config.toml
num_key_value_heads = 1
norm = "layernorm"
rope_fraction = 1.0
qk_norm = true
parallel_block = true
init = "uniform"
init_std_o = 0.0
weight_decay = 0.4
schedule = "wsd"
Each number is 200 + 40 x the weight over its row's rms, rounded and kept within 0 to 999. Layers, rows and columns count from 0. The size before them is the row's rms in percent of the matrix's.

# layer 7 MLP up, 3072x768, rms 0.0315, rows 826-859, columns 528-575
100,177,169,190,143,228,220,208,218,157,211,222,158,194,230,176,176,196,270,132,182,179,217,198,177,181,170,173,227,115,180,159,201,327,226,184,137,134,249,202,213,230,147,232,222,139,252,177,166
095,164,192,205,174,210,156,156,182,230,257,209,194,289,230,224,171,192,211,136,191,209,173,200,232,154,250,214,214,169,135,218,237,245,185,179,162,112,274,215,233,213,174,233,279,207,136,185,199
100,199,171,230,160,152,241,187,191,202,192,240,216,205,224,166,201,136,217,172,211,217,198,246,210,191,156,177,188,207,234,173,114,136,222,230,219,257,161,194,171,162,268,183,137,175,190,175,195
103,216,270,242,213,205,168,125,201,239,235,221,149,274,166,206,158,235,190,238,217,238,140,189,205,195,156,216,195,250,210,207,184,174,161,115,223,118,187,250,163,215,233,200,277,245,228,186,144
121,239,204,263,257,205,257,136,251,217,235,234,160,224,183,169,224,232,174,147,186,163,226,172,226,199,207,175,210,192,215,219,235,194,168,173,153,221,206,120,178,198,251,247,153,241,266,193,206
106,210,166,187,246,175,175,200,188,224,242,213,218,234,275,140,251,219,242,204,237,168,135,182,214,195,255,200,139,192,152,158,168,220,154,151,187,136,254,119,184,199,177,194,189,179,201,259,280
100,229,193,185,192,245,264,191,149,179,259,273,186,254,237,203,186,175,250,238,186,161,197,167,289,211,250,162,244,247,152,173,188,216,157,142,211,221,183,154,207,149,247,133,216,129,153,229,196
097,220,254,183,154,213,248,225,233,193,206,200,125,244,188,181,138,275,212,279,162,225,250,209,186,182,123,166,195,213,206,174,192,238,195,179,190,163,201,189,139,255,185,204,129,174,213,152,209
099,138,197,266,242,170,243,223,240,253,213,185,219,246,137,207,191,173,190,175,194,111,117,210,194,190,173,211,204,199,252,198,213,186,181,234,186,141,159,213,162,253,194,214,237,154,237,180,247
100,204,205,168,243,259,230,155,162,181,261,262,166,135,181,152,209,286,202,152,266,158,209,134,181,254,185,218,215,139,212,193,272,196,220,236,229,177,304,159,168,199,249,159,150,152,204,171,145
103,169,223,211,196,212,235,176,197,210,247,214,176,207,229,184,243,254,179,211,225,219,277,247,212,214,153,185,197,152,194,178,270,219,236,190,185,139,234,162,213,180,137,181,305,123,245,278,194
107,155,144,227,161,228,213,236,240,154,213,255,220,240,125,152,255,163,222,171,172,174,234,202,220,247,147,141,234,275,179,178,228,140,147,208,212,217,214,193,146,149,222,166,209,262,189,327,268
100,234,198,177,165,185,228,184,219,178,193,262,162,272,248,164,225,189,263,229,182,270,201,224,283,181,236,120,178,254,214,194,203,252,185,152,128,165,183,157,214,228,165,189,178,184,272,191,243
098,206,178,214,295,211,175,185,187,217,149,200,213,180,268,206,163,272,195,170,217,213,170,189,188,174,221,153,202,227,263,274,267,186,188,202,162,213,243,172,180,166,163,253,221,221,188,251,275
101,205,182,157,110,244,163,151,205,114,258,263,215,188,156,205,230,194,254,226,246,188,180,167,181,235,159,177,234,267,261,310,185,140,235,155,224,222,185,216,227,204,183,270,260,197,207,202,246
100,200,224,243,177,209,188,165,157,233,231,174,208,271,256,181,179,187,149,183,223,129,213,255,226,206,223,211,221,200,215,148,221,136,210,300,141,186,202,168,220,253,192,225,243,212,244,193,197
095,257,201,210,159,257,202,240,220,209,153,235,208,186,116,191,184,228,274,199,193,180,293,143,142,142,217,215,189,160,171,246,166,148,190,191,271,206,201,207,200,216,142,244,186,164,195,345,216
097,232,210,218,144,175,210,78,195,187,180,279,242,251,196,180,174,203,231,214,237,203,300,208,237,171,217,227,226,229,250,177,162,131,240,228,224,148,187,213,215,181,243,233,287,169,130,294,197
103,141,180,179,159,198,198,107,258,206,157,164,195,165,214,197,170,241,207,180,202,174,133,175,171,159,207,135,97,237,147,168,173,179,184,236,275,179,92,174,290,253,156,232,227,218,219,188,199
094,217,188,223,273,150,89,207,238,220,167,209,231,239,121,153,166,202,226,144,203,211,239,213,245,188,202,189,169,139,250,225,126,210,206,147,202,241,198,129,144,163,198,220,194,151,224,210,173
095,231,248,295,167,237,200,193,154,181,221,176,180,220,145,157,213,177,198,192,191,184,241,178,236,197,243,184,230,202,208,203,203,194,223,220,194,151,205,198,221,201,260,265,201,259,196,160,233
098,218,228,210,199,175,246,120,173,170,257,239,227,172,231,222,117,168,238,200,287,214,227,203,175,244,195,155,206,207,199,212,204,144,322,196,214,236,145,152,154,165,209,214,179,217,258,178,215
090,153,225,136,180,201,189,187,188,157,245,222,200,186,164,182,232,258,226,185,214,201,206,163,180,202,91,139,252,153,165,208,292,216,180,160,180,203,201,176,197,278,112,141,153,196,236,196,148
104,240,207,215,245,148,178,119,227,273,217,159,183,204,206,193,251,182,177,175,204,203,243,259,237,242,211,172,198,202,255,227,203,107,171,143,166,125,245,259,215,188,261,187,280,186,226,113,231
110,201,191,240,268,193,132,150,194,193,253,190,223,205,253,186,202,172,174,140,199,189,196,201,190,178,209,134,181,207,214,189,181,201,140,145,167,164,170,194,220,194,145,234,149,208,220,214,164
098,259,147,230,258,184,186,189,237,145,189,218,221,231,132,141,282,226,186,166,130,192,202,127,209,130,215,216,226,160,224,173,218,198,204,214,209,124,273,165,207,198,200,257,162,181,209,167,205
105,134,173,184,300,225,198,84,181,178,209,182,164,226,261,200,192,237,174,108,205,289,125,191,296,196,293,171,190,180,223,299,257,251,232,240,233,246,121,186,165,169,166,212,195,171,203,244,192
102,158,250,248,230,190,204,151,242,146,200,264,160,226,130,173,171,204,196,214,191,190,150,245,192,152,231,277,111,220,159,178,282,214,209,211,136,232,196,198,277,204,197,261,229,275,197,209,251
104,160,193,223,210,136,288,228,226,206,238,219,178,142,177,144,178,211,177,162,208,173,263,266,183,199,264,263,190,135,206,100,180,172,129,205,192,133,226,205,199,159,242,186,230,222,281,212,286
099,151,214,234,167,306,132,235,231,194,228,188,85,249,154,128,210,160,188,208,220,222,253,208,217,176,222,167,192,236,269,214,205,181,187,142,216,173,281,176,266,170,180,194,190,222,231,259,197
102,241,174,184,201,233,194,222,253,154,244,185,125,175,174,199,184,226,187,284,222,181,140,218,295,278,178,137,203,135,166,189,188,272,129,145,250,210,252,162,244,232,128,163,196,254,181,262,173
095,140,198,197,175,203,180,166,188,247,216,218,175,193,126,137,174,283,229,213,283,222,186,258,245,295,258,215,169,193,197,144,215,127,102,177,231,157,197,196,225,218,195,217,219,269,253,220,166
093,296,200,234,232,189,212,172,182,233,255,203,267,169,243,215,151,241,132,207,306,266,336,171,231,184,190,211,135,191,245,232,230,190,240,210,152,250,198,130,163,105,210,221,205,251,235,116,198
098,148,264,218,182,198,212,171,236,101,257,195,201,210,169,211,199,217,146,229,221,141,217,242,229,140,160,270,206,144,225,161,149,203,207,207,222,204,246,206,257,213,251,140,139,159,183,206,207
# layer 7 MLP down (transposed), 3072x768, rms 0.0309, rows 826-859, columns 528-575
108,206,183,174,148,177,239,200,203,171,173,198,182,241,168,125,251,204,230,181,250,208,209,199,164,126,282,205,243,218,176,193,245,252,160,196,167,279,93,198,198,187,227,215,225,195,143,158,231
100,216,120,251,124,221,273,185,150,135,270,104,133,175,106,217,161,200,215,163,225,224,143,196,170,234,188,254,100,180,228,243,182,108,240,180,202,286,199,231,194,203,174,169,185,153,105,279,298
096,252,217,140,213,206,188,224,174,179,239,184,175,177,211,180,225,190,258,216,223,187,242,275,219,149,174,205,246,223,216,236,215,231,192,135,212,189,261,221,214,179,239,226,212,250,192,235,217
106,156,268,142,226,188,138,175,241,214,227,94,250,173,196,228,188,214,205,162,192,204,216,192,213,184,111,146,238,133,194,157,131,229,282,229,256,189,216,252,170,164,287,159,156,226,168,224,269
132,226,187,157,229,138,175,201,171,191,169,207,108,228,219,219,233,204,225,189,159,213,170,185,281,209,242,167,295,204,188,197,190,213,122,187,219,233,244,158,168,222,114,231,163,220,188,235,222
106,192,207,184,255,212,193,177,148,232,188,173,162,179,228,248,239,183,291,212,178,230,197,92,174,298,209,203,164,181,121,161,184,166,192,229,181,174,177,158,239,237,234,151,188,237,197,216,132
101,260,268,165,200,247,227,289,215,158,210,146,186,172,207,264,215,180,214,186,192,250,264,142,238,141,181,202,205,128,172,218,249,183,173,236,202,138,196,254,123,190,205,192,244,177,209,245,169
100,174,196,231,207,248,159,242,198,185,123,214,177,211,132,241,282,244,182,131,207,234,155,178,171,264,229,161,251,226,256,217,194,241,141,192,186,162,258,161,174,186,192,177,179,140,156,195,239
103,220,202,236,168,135,157,212,214,179,224,201,178,234,179,282,205,340,159,168,138,239,186,217,209,207,182,208,256,209,204,184,227,203,171,186,273,102,159,224,183,250,200,212,210,198,182,220,131
103,191,172,214,175,185,125,216,203,265,164,189,245,166,189,190,198,223,241,197,223,300,189,214,251,169,190,184,161,196,214,252,242,170,159,198,187,185,175,199,155,190,224,187,151,136,204,132,180
105,260,228,214,188,255,189,157,215,186,229,227,187,203,209,192,201,224,139,256,134,196,228,163,211,183,205,154,239,202,258,206,202,140,172,181,255,195,168,136,277,210,216,254,269,226,227,222,236
109,150,278,226,322,212,105,169,291,250,215,266,181,222,237,271,201,213,191,158,265,191,137,199,225,193,164,163,167,187,128,249,172,152,191,194,146,227,275,200,231,245,166,163,175,119,218,211,127
096,167,190,240,245,185,207,175,184,191,201,189,275,210,184,225,173,270,178,188,192,227,130,212,203,201,171,226,155,168,215,217,190,235,236,114,231,198,184,198,243,204,231,201,163,193,170,188,193
098,209,194,187,192,257,204,207,97,240,153,202,198,170,161,249,142,209,197,181,274,201,256,215,134,235,198,162,163,218,207,170,196,152,220,153,208,208,223,169,160,207,225,175,156,189,183,154,187
100,185,267,165,238,250,248,168,166,143,196,221,192,237,164,214,217,142,182,139,234,224,253,186,152,219,138,256,207,160,183,178,166,250,138,291,212,192,192,215,160,179,165,283,166,204,214,147,259
104,213,191,213,195,190,168,206,195,198,219,178,221,244,314,205,259,160,211,171,167,94,228,123,206,298,183,186,140,223,153,256,200,237,169,184,159,288,149,227,248,251,184,216,219,250,165,238,195
104,116,205,181,216,136,221,175,207,219,241,224,165,227,149,194,177,173,191,240,153,176,125,243,254,123,248,206,242,227,165,149,351,203,246,211,125,228,194,202,207,235,193,188,190,180,318,167,196
098,128,199,191,258,179,194,242,241,199,245,213,192,214,171,177,163,185,155,197,254,229,245,196,205,168,111,191,296,196,200,140,181,157,184,228,96,187,193,242,251,209,214,218,201,147,231,252,225
096,246,227,198,195,236,195,250,236,165,155,213,141,172,183,239,183,279,231,202,195,223,205,214,181,197,233,149,149,219,252,240,188,237,166,214,165,238,247,192,200,221,218,197,159,199,184,199,159
110,264,173,148,182,211,224,195,229,176,191,150,261,144,129,193,194,211,173,165,227,214,251,191,203,207,147,218,204,205,242,213,146,188,211,211,220,186,201,220,146,142,176,231,215,264,173,268,151
094,279,221,180,169,153,160,224,253,194,168,132,185,165,159,194,192,225,167,221,275,163,229,232,202,206,261,185,185,281,211,210,202,255,191,166,233,196,271,194,221,164,175,194,175,227,177,196,162
095,214,179,192,178,214,238,195,218,195,276,238,175,179,130,184,154,203,245,246,234,130,142,182,217,222,278,162,228,232,199,153,206,224,210,217,168,141,160,220,256,178,232,204,225,190,204,185,128
091,281,254,232,256,225,159,148,219,179,182,163,160,206,249,278,192,197,197,199,216,155,182,165,204,151,205,265,204,221,147,142,210,138,289,246,198,193,212,144,194,142,178,238,240,225,231,276,292
106,250,183,183,188,134,250,190,145,194,214,187,217,187,208,223,202,242,269,198,231,273,137,234,155,229,143,219,246,270,198,163,263,213,240,279,193,188,143,225,195,203,195,251,203,224,231,154,194
098,198,260,217,231,262,96,169,167,158,187,175,192,122,223,175,173,162,238,175,249,189,190,165,150,172,174,289,269,179,181,242,176,226,176,163,237,217,250,206,186,237,262,163,119,113,212,186,161
105,203,247,201,218,153,189,185,194,214,210,200,232,245,261,169,263,214,231,204,185,200,223,225,184,188,224,185,171,181,215,171,266,197,216,151,116,135,175,250,165,137,260,213,196,206,207,137,146
104,162,189,177,118,134,204,180,119,258,258,265,188,182,190,231,184,167,162,152,159,192,192,239,170,231,163,210,172,235,222,150,294,209,175,238,220,274,208,136,279,195,158,266,189,198,166,181,180
100,165,243,199,248,170,238,152,234,189,173,209,225,215,175,191,273,203,173,299,137,169,228,139,166,187,201,238,248,153,130,172,218,233,207,182,175,250,198,281,166,133,193,146,181,214,165,211,113
101,224,210,203,161,247,208,210,233,124,199,218,231,224,186,175,253,201,158,234,186,94,185,199,226,271,254,248,257,212,217,205,199,209,203,229,188,291,160,233,139,146,120,212,211,153,217,159,142
096,211,250,138,214,137,217,210,267,196,221,140,226,196,210,188,173,248,168,210,162,166,201,164,245,151,257,216,220,210,224,237,233,199,239,227,260,188,120,182,151,266,175,193,186,243,111,135,191
100,221,103,195,151,231,121,167,192,290,200,257,237,240,246,253,195,199,310,199,221,232,224,118,189,188,194,212,206,153,204,230,209,209,183,173,120,135,234,152,216,216,158,187,195,180,203,192,231
102,205,206,241,213,108,217,202,270,153,178,197,177,222,205,215,155,215,233,106,283,256,285,221,194,162,214,222,197,216,187,184,156,160,240,132,211,265,246,177,224,175,156,251,253,208,258,220,239
093,213,188,211,169,209,201,214,181,201,225,117,79,245,223,199,195,164,232,206,187,182,214,167,184,239,223,200,244,243,147,160,261,227,241,127,186,254,207,175,174,173,190,124,116,165,253,156,179
096,161,189,180,167,112,216,149,219,236,118,222,140,169,228,267,172,168,231,202,151,241,200,179,163,176,244,124,181,270,166,192,210,258,252,225,167,82,202,210,210,218,199,229,219,228,251,190,167